{
  "n_layer": 9,
  "n_kv_head": 7,
  "d_mlp": 896,
  "vocab_size": 512,
  "norm_eps": 1e-05,
  "positions": "learned+rope",
  "rope_fraction": 0.75,
  "parallel_block": false,
  "init_std_qkv": 0.0311,
  "init_std_down": 0.00733,
  "optimizer": "muon_variant",
  "warmup_steps": 0,
  "final_lr_fraction": 0.02,
  "batch_tokens": 65536,
  "dataset": "wikipedia_en"
}
Each number is 128 + 32 x the weight over its row's rms, rounded and kept within 0 to 255. Layers, rows and columns count from 0. Numbers have three digits each. The size before them is the row's rms in percent of the matrix's.

# layer 4 attention query, 224x224, rms 0.166, rows 52-159, columns 0-31
110:102168107116158090128092101117163134110131149107152120059169072123144101136088159122123100132112
106:162171156093117187122066140086139144136141100145159174170158124175102106080167148161162123116150
104:087140130173129175183129138109152098152129133167091125136141163173127136121121122088145106105083
099:158138140146176099154176163187094092117135089172154092123159106072162085122120131158145103176137
099:112161123169180164106120118134133111100159139130124090114143131122149104121149149093111098089120
106:095140148157150079128148135136150089121171124123081145101132132137120147125120157106154163173107
109:130107121123155126090134129136080080149084198138154121101142081087169097218129188111165141149100
096:190067081109094092175080189107158093103171161120103156137129119098152132118115124141106110107160
111:187130186127050136127131136127184099133084168141115117148165130092118158089163126189117138174164
106:083107125143179123145115124148080087117147141152134182107087158135171178084165191100106148168138
098:140109145194094106156104117121123112163098154154152142170156129082019143160111105135128140165126
102:130108162139080150125120091148139177183192123127117113106153126066149112157207162138131169105106
100:126117116088169111115119116106112083181091150145103141186142060159118057165114070150156133185135
092:104105116135166163173131138130077104145127111145068082162198129096107107098125120124165137120149
097:117085174128094144119134157125097152130213163138161164152086122083185193167170111133138104149150
086:124143156083141128164147130129204102146041104129158115095138083139093130122094132103088129153070
086:137150096091119147185181175159160099155048118120121163132177076087092134141065113090097125112118
097:135084137148139129056087121133107193092133125095145126147203101106125102084069084147106124135128
104:092163163067132112122122105136120097139147168111123150069070165153152141133178153098182079147125
104:147104138118208136175118128134125172188148109098158150105133136095131158092138193141112110157156
110:113154121149098013081139118122123092119175150144066133101154149114125117110106125071110141103156
092:115073135111139185112075089106208096149149115141158102093223099087091156149119111156152173135165
097:179177141160057155111134108112150151134124153113136122179153160142071147104094117125131126141133
105:117040128159152090110133123126141169130088138136096131127170151117140078123075087138139129109121
125:144145163074138076169162145120139104116126144078154083125150144085115179069142105125173141107099
108:140116111118129096139079134125101142138074109125132155145113123115128111120140184137118140140109
092:103090133159103132115105133083073129146171111088089067122120106061150134136139134121140148099184
092:178132172164142140078115022150118099136107104165151192158109139181124078124155109046152094117107
111:163172185149035137134116095116139129126160101152100161149129133159124102106171177074145129114142
090:140183085144104126165162193173139105148091142127126117118162095088059141117123101148059135096097
113:184101089145146161182141123133112153116087113146176146135156125117111097129162128138090084139128
092:124132143070183111126114127158148131142067131126119170083159119078155094146146142053175159096162
099:166016098157087156050139193150137117161081096099079091090166089129108124185107094110142106095136
094:109087178083189130087095133117145157167105115120113134087121136155118127116140148151122183143128
102:107169109102151127080141134123121150124122171150132091072132142223125110154131122104119082171127
098:114080126102173096142087202137202105091070102136101118080192106110145134156114098120152144112105
105:169099093077136126131151131164091080137072205135083163128175164082159131137162125096134144126121
105:068165060201114114138171119113111131138174170111133092145123105070151118125105089095109144115147
106:094125116156175110144182091143113135146055153145062138175128223131143139108116165101134094137141
108:136162165103220132125143132150137117081098106147110089140100087169102148112121127196075091135110
090:112149134135117148135087206099064152164159121127136129109158150134059109151120186117118058091135
108:162128168116146129121143141129183085123105121100100097079114136148145101142151057126162101111137
102:134114179089168112122065172155164158107152178100123155150159114155150148075110111145116119140094
117:115198118089192082168129132093170094118146062119126064125134131066137147155159117116110177111151
092:129120117085142148115063175156173123133097111129129144142158163112128158173161137128150113144149
084:095078122110103152136155172120119122138152132131183115151134177149127135131193125164142126168117
080:134138150172145152082138129141066100169116116142118118163101170163122115115164081150104119132186
084:139181095154181110147057139131134115107112145079124123140168069142121109160156125106130118130122
077:141143115130128133127052201135062119096158143094170151193081084124107132122049138141122150108108
086:098176109137112116114138192136088118137150165188108139125172112151074112125189098108085138146205
102:158130107150100120155114188061117075109132132173103114145091143143103102118078113161136138108139
112:142108140155136061185160172088159107133138148196143130201099108112116112119168092140127154086159
112:067145096122159184122123105117120165164104122125185181083161074114213093122129107155147113168120
100:140173137168113182141177124117166186102136078131139158223090083086121129127108088122096130131092
106:144177132142183205133127098067123153126119135060125089145193076110141145123190119154033139142084
105:150105128155083102042099111158098127153115134122155198170107101168125123151158095074157050111130
107:159156102167172056060131111079099127144163155165158161093112065079161102161075126216075155131079
081:138144106109173125138129120136092155140113148135140143106205093103135107099133157125116150152130
082:176127162113148156119143099150143138176146115132154152108142192185123135155092111127072086133145
079:133130088093187143153138129130069111116133127161118153185108135104151119104056123145105183116147
110:166124107136103138166125183181124117122110121120148146107184079061154079146109106150131131072141
072:124157120130164094155126198105088078137169084143136099134134075113050151112095137104042159164165
106:154097138183142103119095110153063112122147122121139100115198109100122120096158163164146094122088
107:081138119174067179134130144078130102116175131148154112110180078134092093110147129092141126076092
116:178087117132108081197121149130231142144126121145152155095182172120108084086069146094121171142163
105:118214158137126115117195132149133165114114146103162153116066164112136117130097154153145172133104
110:125128183135109180125148115208160154088144135143165125183128118141155129103140125066165114181155
094:125143137163151129164089147162157144126136156166109126092101188074071134117106098127148107196129
103:138147163155129141104152169132098151123150206142155100040168119107177149119123080131157178129134
108:122116091134080130067108106159109132126180168103098160111087108145144107111165144166113153133135
116:161166088120155116090106094193176135058153065120035101103146173161134129091119072091100134125191
100:131139141125183076123019131168158142073150143136118141132097132088118139187153061153127165100136
108:091144121113167095180101155149195107147078120130116142107112151132137131147139106165104097110155
108:146135079101156125121087072176150152106049073104110168129123161089121141130129097191092188127181
105:144151174146180098106145060117166163085143130059084139111122137105138151110161093121152121158098
107:159095152141149148088115187117129148111105151060131191161115130153094168109117123151126170136083
106:188074109094090152156089145050096116125156145155132132110090088104116067157101129132047085136124
107:122175152176114044108128153048122105063164176143111117138136092123054042170099114162073085146080
108:144109175087135147116084088132145168143117106077071150129124163173137185080135082095141151178117
076:174068152058080159149136145154131084152072110122153113119156180111144166130133190144149146115165
083:149170108171102168175074116142116108139124164156108141143116114138107147177077173143118212093173
078:148081129120117139101153121125170111103130128152107155150070141126114166142152162149153110142167
108:156101075133079181098099160152181129175131109118148178127141098186119105087137132190173086116149
109:169186162183171139146145162086163143090145091114140133115158107144146126171120167148171105113184
112:128132137165159123061131115173069119152141167073128101078114163130137157112183075080159147115128
102:159072139145139161131110119113146133086133162144166150078146091164152097112117131143080159102135
108:132150061132132095107184126145141116123119155189175127163109098137124100155132138122163033105145
109:098173126124158151071114199139142119118160048091061119149149167149148174132144180130125158137106
088:107111143165144098167094054152134138168159083128107119186118162191132124123111172124137181117135
074:113179124148126137117112105167095144171157137157130089154090104160162108154106112174155095140137
073:137138121094079157125114107108166185124094162100082155117142098156112134130159092111119142100082
117:132172135133110070035127156109207107122149081183130120117154133068109067113152137171128062130188
084:101100119108131091154138132141099117156135096130149134078125117155188088125183155130173159138152
099:124091141148152108135186118117131116113084115140129110103096093123155198128113106171145050178167
079:136124132185109122130091119124165113130096108166092122131096099176199071114098154116097104117119
103:123139113125155130133110123088167088068154091112120153129124096133095140138166108141145098124105
103:077175150061123144177144081115175110074117171151116147093178128083122089141103174124143132162110
106:145068130077118114124175106174147157078136122113114126181147094105112081160145173106138107109128
117:203200143153089133200206081148075086115101149142126075089078148140118126174160102114137124146127
106:103162199135100095089141110116129101130139154119146107142102214164134096106189119135156117115126
108:147144154102137137097094084066076151111100144129093155159116107144098106123075130135132158098118
105:098131084137114094126114157129174111156170182145138057099055069083074118159126112160129117106137
108:115114097144156164121108133104111136158169120147125062157056087154166079159164107184148185179178
105:110130093076136163119177124048144107145115157189148117136096104124079140066086107063076107067149
109:084115165108082217144093171145135105143090163137148117118088159130122079130132143148157157131113
108:100136156117122163143140105132102094119127168146046136091156157097096157101113131167062053107144
100:123123149204127115166074115071104120130103126101123151118148103134123128106144122171074072048099
111:121156118121140129095103150153164076130156148187181105127126092144101154146135066138120144063125
# layer 4 attention key, 224x224, rms 0.161, rows 52-159, columns 0-31
101:137145114127120143157190071153138148124144088109176052146094100160110104161138196107158096092111
105:126069156107109123075103091150112127093092093091079122094184106109135194137129094081187150114149
113:150089100128123115058097114116191156127127163084182139178170115101147155158126138188039103111119
101:100149129125128154169101151094185154132107139171055142100132147146110148114140167151118083135135
107:142123158175196163116104124122214122125094127165126164106156139154108120142091184151165123126099
111:116091162127137165125128083118136131086174155123151115151192157171147088105134080134127104098107
105:089121152114187130137123156168145111100157108185091149126147099069098125117043111111099137152107
101:142102121138051075132170110118150114108149100129186101105102133153121157157119128164183099102070
115:094101094110126123106117098114145170122102114168117164118217088181156129143098108150099157180097
099:203119137102081097097121177141153089150143137120047119172157106108148181095150090118127115179103
097:125101119128113154097126133106188181094114135146167111173098182178123136118139151093110166137097
104:039071081047137196104103137129103187108136126107076166136136061129127144121121064178170108146127
129:193129106123078121170141065123121101193117072128208140141126149113077100177151179108186157066128
128:151126138169135056112102100166170113153153114092136104161112119151090204122166112091096112147109
106:153155079165149089129137188121127107115050117129130140156096104150123065131119119178139132124109
083:129118141106155115107147167126076143127117126158163139162136144080160182057151094165134113107171
076:157123128132140119072159154196077157146103083132122163147107142178125117070138117156185120119157
093:129079047092168118170139158096158167085125159136097120109133060101144128100171103147104133123150
112:091124149186139117144129117120076167129130138147178141072171130123203139132148121151154130106098
123:090106180171139107116147143073115114157188125140121136093094106106134145117133106135147109096117
109:073119103100144127114140112140062120155148130153150126175155158082126169122122125158140157112161
105:134143139189175144039089126148217129145169125141126141171134191097114150130153120172104136198160
096:132119084139105069095179088119180123094120145064105127151106131147113161156143099103082183134162
107:138139160158133097096098104126137175172096110072198091185087149157159135094202134135180096090080
159:103152111174096156172111105074137091117090046183107167094179104153125151166147103079189145167128
096:061120174115106158145133149081101103148134116124087120091188109123119167139137102107063125121134
088:136119135105101155117184109091139043130087170115035116109101125170074120193108116094155130183130
099:170188090201105145139118142118137148150097137158159137110133159122115081142125100157112127124137
102:145109084116107087117134078083145094120128135117132116130120112146151144213124118129118127153127
075:086117074045173167097168158082156154129131154124124099163138143104147152069152093144112160125196
093:153100134110102121149117117120142170118124202137078145103108102088104117105105193116117161139139
097:136116105125123162114127118150144089153132093112148116084186164153145137104111137147128106149147
107:181184114120143102174120129229112151150123144163108119166098109199045082112124153153110080126096
098:118134183142092134148163180094118082128153057133115109082182128104186138100149131118133138118150
104:120168131142150056112097129149142126092149112116143136109065149136065073127106161138191145160103
092:079144156137160175143088152113090114123055102121066120136133195142111140089176119150085090136168
103:140109132143082183173114133119134130150093132145129183137189107126216135088141111169168137136160
115:153108128127093144103071156121122153109082111082125125190092154101095138081130191130147180149093
107:085135119146078176219116108145121114126133111158132148153090125123119129152156121124165149126133
110:169128146119143103119177174152129131106133087181126058162127115093141120131184061097106164159138
101:139098115131097141119145156179102134106116156145141114152160153103045050165130114178153165102153
108:130140088172164093162138212104126051146128076083088094114155115102123145102110034092089071135129
102:040152107087157153095079107100183168095125164071119089163156188116183073083119135129144146127081
110:120123166129122187165108137147143102181127100183166068125094154148081121135168104195137129120114
101:136101158114079140125143138112172141117165126144149194085138078116119068137114128152117131157152
097:133110086141162117177093123139108199133113099165156155125138112136121108155094113136177112138114
088:098169133182173082154108113086140106147158073079110121125155101150179128128122110123112117149155
103:092142142147119118176129182093192129120141141183131169147191171145192145066141178163088034136127
085:075135113108142163074192142090129096114107159182104104089098054157151093175131120164190133095173
078:146163142143159107167139156075116179112116101103104176139075142081110166124164050149155101155169
098:129082129199135175211128123121115164153126106141109141172133072089160147136094083108146097167100
105:119141105122114115184131099095123131181115109189132136109125095153096073144114099109167116149175
097:176077106125164090143135153050144057129094135137144143144112092066152126142097086119140134193123
102:143202145157164133126114069109094150164165081223121141148134145068121125148120148116202177129089
104:079179122085126140122116128127142168125131194103120121118063158114092112109134101061112118135129
096:116053173148145159174173103098153129087075170168190168103116078145164097132151146122140155114151
088:130127124086092148158101160079128138103105169126084092119110135192074123095112171126127081167140
086:084092111103147145109114158122133112130109148130124129087150131116158098099163160202077088078097
092:134085173073163161156166115150125092145088147171105071139139094176120123096093154130124135142096
083:120161151132135165096136117155106128180122122136148140090161155126119093130171078101084126100164
091:136148116095157115133079123116140116089146154093145093079124102132117079147125134117126145105128
071:083131134026161169146163116040099140131103165096131122122120082132158142108116135109153072101130
102:121153134138131133154106116072089078134107111104141129154166160109162068171128154126221164105151
112:130100142125164113136178102180178116109180071116131096126102145135081174127184117142159147113136
108:110093114148071130075092199079133120130144181151104094127147086043146084124157152125079139094092
104:158091155135195127177155096143099103137152166148123151168138105118136141124156153153155146163128
101:167201108153177096098128087163131162146157172115174101180108155164142093092101152173130099059139
100:088102124153152048177071113164134096131137092152156168148130139058147160139091166094120122180118
098:066159200061097109122146090165096145112090172102107098178139152087098113124121132080172136149169
111:101141144072108146140133126064119190085129112076076099155169120121171159091153138122130110095089
098:138122115146112138083126122121209149108123155168072058121098102044139176155113031167161150120174
104:139120102135132167098145162148183158136132165099127093087238155122104147220119150116129166154072
106:120081113156159074139139090145121067174180088136113137130169150138131121126202084081146099175093
103:169106071100091136118120131153112073171144098162105122160131162115126152118169151120077077104179
105:135150184075167111177104185032140100106134148193072131146169145115106086148157133084077118140079
103:142123121103171137116159135127121084180156165144113086153126149131094048124110127202102147124126
082:158137142132135162079104181116132123061101145122119100122168079130117128075130121148141091172107
087:093145150121147168113139149146212133147121109126079146160132134126122137120115112155107139175147
130:143132085091140159014089179127140135018157195071133123144112127086128114122135121158120093148037
079:143138082179115115118099138107132120131110170120164155147112160138137130118159100124136138145139
082:158138053124128112157102145082102137120105087118207126084151079204129137132058099102119133120174
081:114117118135124101102200139162103141166178166140129149128145164128086110198099179140107107106090
082:109128169143138155090110151111184093087093138111059087122123153112141073124092106139140170160142
105:094181159132136095152165115100141151142135127099079167182092150165102213121110139158113104160112
112:145159196104130154159125118101146108098194096173126085133103105189112105156117208179197152138124
098:077115183177149097091086146135132145129123098172109140104101140131149062152156148129111123098138
106:195166126153132095145136108063099058155133098095069130141189128125138125170111117071085174146099
108:150142126147168107173151098132115148139139092147096189101081159145197112132091137115211117079168
094:101106136144134153176149130118148180073127122129134145129094155136117159117165117104084084139147
084:103087139125111144167151106125090103113144067094084143180164180096110135114117127035087138083126
086:095095138136125140100119136134160139152135118122072115109108103111150070166144142135121218077089
105:131130087143143129116158105112144148111133138095159150130138064057135144195155122109075147040062
118:118184186080116115087122148069113166138083209176168114097133110098112063174109168144127141121108
089:140138182168133137144169096120110142125149096136131170083123153110095078186151111139083099097132
102:087114108106083125159132083213119074119112105159089112167120133057076101118115135131133128133180
109:121142150115156113131188067087105102144096133114110135118150085173154105132151098094119145127149
102:103152179123158148180117132131138118068133160153169132091136177154202118142149126113098130058103
106:121116150145166155152122157089175136103136093115129084099102111088172097064163103145047120092093
103:104141148164147146163113136128098133166145062169171194110166112194199141121124155094154132098170
112:141126099097142094145150146092123158135070203132150146067086112090052176150151134085116194081109
101:124148144152135132137133114121163159148156084118124065076162100154145124064101176085133093101136
115:125141129172114136171176123082107126105186169188104175096134169101167108151127159147174169129119
105:203128185097157167107150192090133167120126109109142156077136114065157088071075142091179153169103
113:137140116135142100073160097092140148167131167105161136154166150163148106142105205179144095134097
111:141129138140158082122111104197088153113099120154143120097163139186134127155095142144168098084143
103:136148138157124166114173186149118125137147153105131152166112142137110108105149150074071082107130
098:173111104130076159138134127150156187132134150148150139100103073161118156123138088090101154128140
113:108167117160074133128115163141070109150188162089131123105098193103119153126160140133121126077076
# layer 4 attention value, 224x224, rms 0.185, rows 32-129, columns 0-31
100:159090120139089123171126116085099114161072121074075127093133172126137075168138114073154149087172
101:166133135171127146135163172136173135173120133140107161075111075136081099152162078170085107112133
102:091156094138127161087150132100105213108151121076193118155193107140164135099126096162137066117127
098:102139159144097154169171130091106133058132153115129142122145091120124141106137171147142124081046
099:132055135163114131158171098157185136103159146168121146111155120085031147095152106112120147155148
100:150128110173066183134203158166123084140190107100132133153090121158137133152173114122150125107120
104:169111170163169108131134158180112131120154143119118156109092090123075168152136150163079118176178
101:142075047153173050140089145138122145111123156121093153122128111167116131121203156106097125096122
098:109050103109065137163132142119088174196186085067133121068179152161127114149124096160183110144126
096:139113190169123181132114106091143154171132186164124099163098128092106120113116171151076141141141
094:083097144078151126131101119179123190096104164136061153125160111173120174119142132125115137163157
098:122121146100164114135125123126152131107189160102119089135121105146144104074163194167149103070149
104:113147118081070169151149122122134134135096154144127103116094137136119079159137170185099147074150
104:162185104160145124183134143130134105117153122054113095149191107125154111134087133104078195096152
101:132141109111128129133169114151109128125165077110126148115125091123068181119085092143077102095142
102:108072127191141137166126103120121176132115100144099143117092152144120142102107172187181174175086
107:142163182148120142059138102129198156091160130139106101171136088094152133180126045123118174088087
095:142154112086128102107063069132107134118050119169072121135095181123111120122169155116107163129115
107:124156129108148098092124145117124146107217115135176129195074157161121126090093107097110137082129
096:111065101112108171150150136131149147138125131102098099089118041093104147122131116160095090158152
099:118153114114083171106155162163072132126138126148100048127104107130081109137141088116130104171123
102:096096120131148167095130095147081123123152102084140093079104156121068198127129140148103082136157
094:073152115126117142124165130056091075106104098155139134187173117110133106159132123105132092108152
105:063103109098150098081113105148093105093131159075125136122170081123100167178122150073155143129121
096:149127191080151128118174149158164165152130117135142101140127154126108175158121133115142136232125
107:166125175107140107126111107119106075135121102117107156139115104110110106170196103113133141123144
106:129137149100162145156133117106112130154102111164054112129122128152139104094179105186109084127139
096:059192168105123087147128154107168113075093093136163097166132148152132124076156121140133133127098
100:130151119144146133144170127221104129143140146093072115178106139167184126125062124155136143136107
102:134175113146096093165180152079113163127073128139132054153121161095129109161086104102134137037087
102:132158121124167128120078137075131109104133086133098159109186102081164131127102077217161098117087
105:091116148170153137152199166073163126137119136114145097116131129081109162120127149149139152087126
099:090115145149138159088106200146155100096124054087051108124116119178146132181137081127123110175195
088:188155117151134174104109168151100135102093158095146119100119131118108091077100062161111159140136
096:111106120123160144125162152098153075147148121163124170117120104154065097060149095139099144091126
100:128128172142118213121117134131118177157163149129127132134091122087101085150122110095184138060067
094:131140140127123080141184116094153106142116099158125108137162076123096098136139119156131094139126
111:124086095090170155149111167103218159119153159184085065182174156160025151146154098186082174131125
097:151109088159130149099148104133055091141124122093155140130080134118058103079154165124154104128096
109:129103106096203123099118152146157175135114077086106152121144142078159117119133148145100125147126
107:131105114137142121090065153098138121107120112086173109161164138134141130119133120121136191094169
100:099050104141118179124141146107141096114116120098198157182203145151164137086158161106145176071116
097:093146203096158132158124155176100137130123154149124106057160119108086133144164123128110150154112
100:140083118152167189105100194118080163150117072111104127111091173198126082082113106136128130119126
095:163158102165136107124135152135132118116058053048120125135168177155158126163188134209103136125123
105:155112192174083104160141179119150137162115127134143095123118116151097147195114106087063158099122
101:103043101200094136119112182144087132072157120108179081108092097179176121086162115180131167141114
113:145162150126106060135105168186167122085118097125153127103116082123140100122088065107081165156077
098:133100113133127181166042162110109124180128155135090108152160138092190142124147182172131172098111
099:143107151061078131103126170107142125195197132134131176136109132177176130093107102135065166107119
100:101109164133112155115145114157101064114146203180072117164153186150142123131124064113148124042128
102:121081104122095093165156130108106167148088053089136054050130198128124106146113164169132128136123
104:132090102124166119156113174110119166164168111130148123157107165093108110138142213129196195115193
110:149054097105175139180059129060147149184094089122093077146123177175139132146110163146121131124180
108:082097125131122205161089167083116144132141115130133108080103180057134142192138177107127169117112
093:141133161116108130087109096130139134142120105120142097150159189133121140150111148130141129082135
107:142124100167076155112044098101186214165019160186087194156161132168161109175114121121091125064135
117:165064167126090118167167116127149134161133045157153173144112111145111129112077155162038122115170
104:147093113104103143140086143131158165140130103121173199153187105159095141123094141106102137045112
109:102098116124096090097096148073104114081135117100221135161093164093163125118122121074165130126159
110:107079151120223125097125107122129118125119135111089116128147134127115099118084175166132142144171
105:158119107172179168103138155159109186130140095057102129115153137118093129132166189115096194049180
111:116179114117101134147143194120120156031155177129154137118092105081204131185159072097203101163133
099:101094132117142141146136042085207122149099126176093136217139197112118119128128089106096146113086
093:202093188160136115147094151135120058120119136106141165085164139117113123154159135101093130196164
098:115179119124083162120153105092118104085111097141132130086081171124137108074139097165125111092110
091:129152177151123171098106137173134126098098158157124093129132181135141119077155117112136143137092
090:125167149131143063088167153113053148165112166138185177108140109137145146144120129097146217164093
102:129090161135111146181138159161139093183127116178068224137096157172103103184138113164087120144129
094:156207132102173122102119100132137176093181137161130145061134112106054121121185107145123163090125
095:098148139138086147105120198134091096108028138089140126218156142133103134147108170133132093084115
092:172119164110139153185152166132148183104135082108161133116116148133138212178181139102176145120171
095:094198120119167161102080142074093142099102182095121101173139102165115114146114156096126087153114
089:161135110116127189117108127152186150115138134113154109121115135052159099137187151108138137165159
094:073144152122098129079115152142146139144109146160156139108139097164129093122127072128112121188148
092:148117113119108095139149065140111132145155103153124117062137168115195111131111060086129047119131
100:114134106166106131089105126116187169058108104168091105099049120130151134153179126143173160101153
100:155093121067173109140186135138147138135103195149141147109137108095183164154109125197104081095164
100:161123059108097109092123118046109118182089095120140105131104132104160108118134097161147097099137
093:118104212144175114100120176164110123092162157103152072155109120151138132145139109156087160140082
091:114136135099125135178132097134111160155140150130104162173141121147186127121161079072138188073116
096:171121146152101219155155111119172085171173064145124146133100145176208039152105186145049125120127
102:091171160097107102129101154087111212163116185158162148086111101153124133132130149155109156143082
091:081187082149200125111135070103093121093108135165176063079148127126111186182173131161132163102148
101:100061055144094154133183149146156129190103147135132159160169097162218114151129135110038114074156
093:085097138125124084170164136157085118110144090110120131189183112123120058093121151108142142144154
091:123150143114116088148092150126169161114181163092123177124141123157087149140191123133123119082081
087:144113120098132087106179108076156102107114146148153166132100112077180123146115102141133166126105
094:137143120150177110116105119161116146120178164114137072129163131127089151110110127163150128130095
094:127149126077091107117141114137133144199062097110122169129144114114118095127125064107118083136107
093:127197098083131119099192110102156148083100170120053102164120156105133177140122117116103118148134
089:120144115089093162176179126204152143141106110074119142105102094135120129119182102185123142144154
100:126095169144164157149164117111121154072164096154145088110108145128123136155131077101162138091159
097:124107124111102094092117143122074123158175140144185082178132118144138121068155127078122139097149
089:150169102181205115097118076121074075166133104105101159182143117140060099098149141143144141134091
092:169098137180133072090169193131176131159126105082114143170100069134182094051138143094166126168136
084:068136108116188124108088109117204118173125041097097139204122156170155120155179138122127161158111
096:125135106104150125071066156129158236095114149171099174090147090134053150134186130132139149132102
# layer 4 attention output (transposed), 224x224, rms 0.143, rows 32-128, columns 0-31
102:143156151134090142134129140114170119121142168142176148131094106134114145167058170130126115163147
097:091147104118125138137122106128158106113109088132101091133111108136114138096089102136134123129097
098:061122183141144095143076127146185121124215183162130128097094133098127138120110120092091130143126
097:193094102116125176123152151087168123148105111060133067156084154098130145179154113141068109122076
101:101113104113158085094143191135154137152072125160126142142121184080061137158158191102169147099165
097:166195096122068159164172141078138169129141100139106127133169177120132102138115170138178132117168
101:127110142152117092107073163118152146163130130135145116155150112098128156147117089165159071138131
100:126100171107122128135074099105162137189082175120124104095147099130090134152140105078110133151127
095:074089117189073142100138064214147136128120157152145092141148099154160139164112154142139114142122
101:135121132112147175132101188117069174099069111158101126107168136181124132094136130148164145145122
095:093068138089115129107136130137076127162138193107120142189099123167110115052097116099146139174098
103:165101107078119125150087131127063162135078132150122157119155128103112142102176121138166064128113
099:135133118157151092177128116133155128078104108116163101123139075044177161076108145124102146122127
102:196187138116148111150115173097186118058127094077134192150117140156137100147122100124127147166084
105:122102150138155064089198138083123196133132192127078086170106148101159149092086102123132136128111
108:111083078145122189109143108106072105145128103083097093124139136073088094111165123073103113112152
101:104148149140121118148140058088120167083164136110191090152086160181156124186084192118129138147129
095:094175083153136107108139185103121134121114106199148135123178193082125139132134076155081107154116
100:088146136104091078131142135105147193168124148175163123134125147118172120102156138114191153201122
099:132149085116111135083122053158137110077131166100133138071124138142145116084127103109121143183098
095:101104089190103118130193132113157088170132041147125095084161080129161167108134096148142028108135
105:107105160098106216098117099125116107182129168082126117127101134143088116095101056106128113139054
096:155118173098134209200103141177076148127114111121111060068134092133174139156119130142109143168125
100:155066105133117152103101135101117155119095097161130138073139107101167153087118119083139082090086
095:105129174120081088169142108169117112089096072174115108123198088126080196096150101157189121166104
104:077119088142117142137108123057102160117075063131153086142149101112104086127105079111141150138141
109:175157140135046154137106127121128067088150130161145157114174135125130070160104140143129117119126
091:166153128070182115181102142086109070123172110183093104055146064154121124072131151084094098103144
098:116130096146119134162142157083101143148119101117101195155121170127175112145128138163158155171128
096:095099115140110156154126110070136077094141110128077137134132117149136135099119117143151154076108
095:094124152133107117061135097145125152104119175244119118135107094123083133147152163186136114118126
099:110158143127129111091150088086061080153123161135161096142138135161121162115105109134067185085117
094:134111131111120151205129109143146138156087123212133139131202150027143117085157173143114121137106
081:130185123095113112107198125176144138120111121145080087130143171154128127108157095117103101069052
089:094134151140123157083125046098125061137149145108142102102107093128038177137153121073112135127128
087:078133110155137123147089135142124125119121090061146111082102162180094139115112115108100125129161
083:137151069133123155123177118093082167152117125174148142116073186210185127119119168119111108152103
084:156174113121153137105159096139158084104055180106162109123071197161154093145085216099154138106168
083:140135145121124097167175173149160110149128149172102099108130146097149164130130100121125189092180
090:140121210132143047108164218161155154117118124099131124145152142085075115113143112166115135154149
089:096145124166098166113145116141143126173086099117132133080106131174128139124151144159040146119137
087:157077185126141065209160143062128121097137131093113139078089116079137131194093126129081135147149
086:142138134138131089177131068103099083137155137157050125181122114140141098078089151110138147108086
092:086127068168198070083096115146122110117167098162191159096110129119129120083100091172107129131119
092:133079122162150159102149174183104147158155176186175138109138121158027175159071163154131075152116
091:104114111117126115150116107133164122082072077106193104140080093110113115149110204164171164208133
092:153132077107166177144177142104129160118140164126144102211102060121144109156103116105145124108145
097:186112157100188118129107185105088121076111162127131149144131150114109055141111118132130111194082
089:176087078150092152146084086166090110105103133112112134098083131161138090101126117165121176137169
087:133147159127169104143136135124127075119118171126125111127148142164146176124087117082142122153117
084:144129143113081122167111119129165137098116159131102130170112118117130132134170145108158159119128
096:093110159174165186120093142168100085100129131094113067153084137041164128174135120101094134111193
094:216158110135140125142082116143157150115095111127095089091144103110160164169085123152132130142126
093:153163116182084116100091111165107119097102090068145137114201112094119166167159132148070155160171
093:121148145125103163119104089151153110132114076120112095163127116153143126090117181135122191116083
087:180121105118118079150127116126100183027142136146169154129127097092104129127108160118105135115132
091:091127088120125115097204113149089110132115080096100048177092100103132091097174105121202168079171
092:122157080176175113117162115064155200128101122135112084130147082107109135123075145144185174166036
091:165124131166169071133210124117069090120169090137126097148117130119179153109147158174068161115082
100:130123100112142175196129140129126127186162131111110136084130059145102109085096125083117110119102
096:128114137055061165132149058123182171137106179117136105075163156172128144112135119137163128182130
086:093115059175093061105173172186169090082084127143116105124139090170112112118143131119089218135122
096:110128154195084136092159162100126037101133124184117161131148133180079169069105183130138085129124
086:101130138147130153134149146152067106126190129058115141147143162114095124127107152131075105134184
096:020117123087154166117135082150057188104156180133127091184173157131078084147093129136167106127085
097:149071128135061147089117149153142147145121163116091113112203160125134112161065150108116111151163
093:084079078111130103166117173119189092141164136070144172102093146109128096114135118139139117094148
095:120062093090114172149171080146115144109067101152122131162092133111093135088062168182090128153110
101:107131155106096143114148141159146094183114130181171061141043117129136110111135162078150104073140
097:181166154127199133119101173145057144100074179109127122122128132176118094139092135153135111212070
100:125129122055148113126169103155066132118124112169086105058127169133136148092158076150153133133125
099:105090147118128103100114029149124158165110183156164133150154139085093157090141133115146107125163
097:109120062137112203146174142182121126098114092135134079117125131101110137158152057171076068147141
097:145166100147154136099057107144215108129137136183118099116090135178090156124136121125156137081133
096:108124150123137109131178097101167140102093137128157102123046147073088163077095147145111148086132
096:152065187168140096130075158106067134134127148114104105154153148146148116103121143127096115088116
101:126122230108146170149142153154082108148176174106152111139150087082096113123085100143157092155069
102:158146171114074144152152081120114140123140113121143065131137157105147157161130107165109183158139
099:158092143164140134060120080169163050165103132180119127166125148125074154134079176125148152150138
095:128185112164165160091100113144125134157053115174138143176127120120081072102114136153104093163103
096:111074189105112162126132132155098092155102065086115104126161130064143151091078116142164163138132
101:057129089098121136085132103144117130118107101110142135165106153152119187177167150170133119156171
101:184102147119196124100154172141085184085145117119151125147127159159118154158057112147135130108079
094:181124113158154088112067184188168202158132156137130157148090146174145161096129067116120166155153
097:180101090114115150109058129160120081161127070156118090121107137115077056114170147162123118140079
096:159102105071161104165074138117194080112134167145124096148084136178153137111126098117061120141116
096:132092093140149141182110123148091120103111131108170053070157102113110141141084109131179139188159
095:110107122118115137094125176152058050135131136161124133145096131149133081157102137070169152179148
096:179170082139154073064139095089149178124096122169188147152132032115152169091159147142108096125147
089:142079160160133105127137105161126121185188127108113166139096171141145126144133144144157107176164
099:089074145168169191141108113124158101168142121159133098090133139145154113133120088152147144172168
092:137081120107194186165143141101137121090216154185177136129128173059110103074073110123136095118104
102:119106056140169101120073149129151081112176187159207132119190089087092090172158085110093157127069
098:136127097157154128191159132145065116173122133167134145144140161140161150149111104168089137167128
099:130069161090087124158117072189165101092040120162110143068132074166145105108145126078110122152127
097:143180138112131144120182136104105088070136140146095184112127100126110136141124150104123092096067
097:160181166115113154109186147119114114099115170185096142097096164140152102130130086136125178126188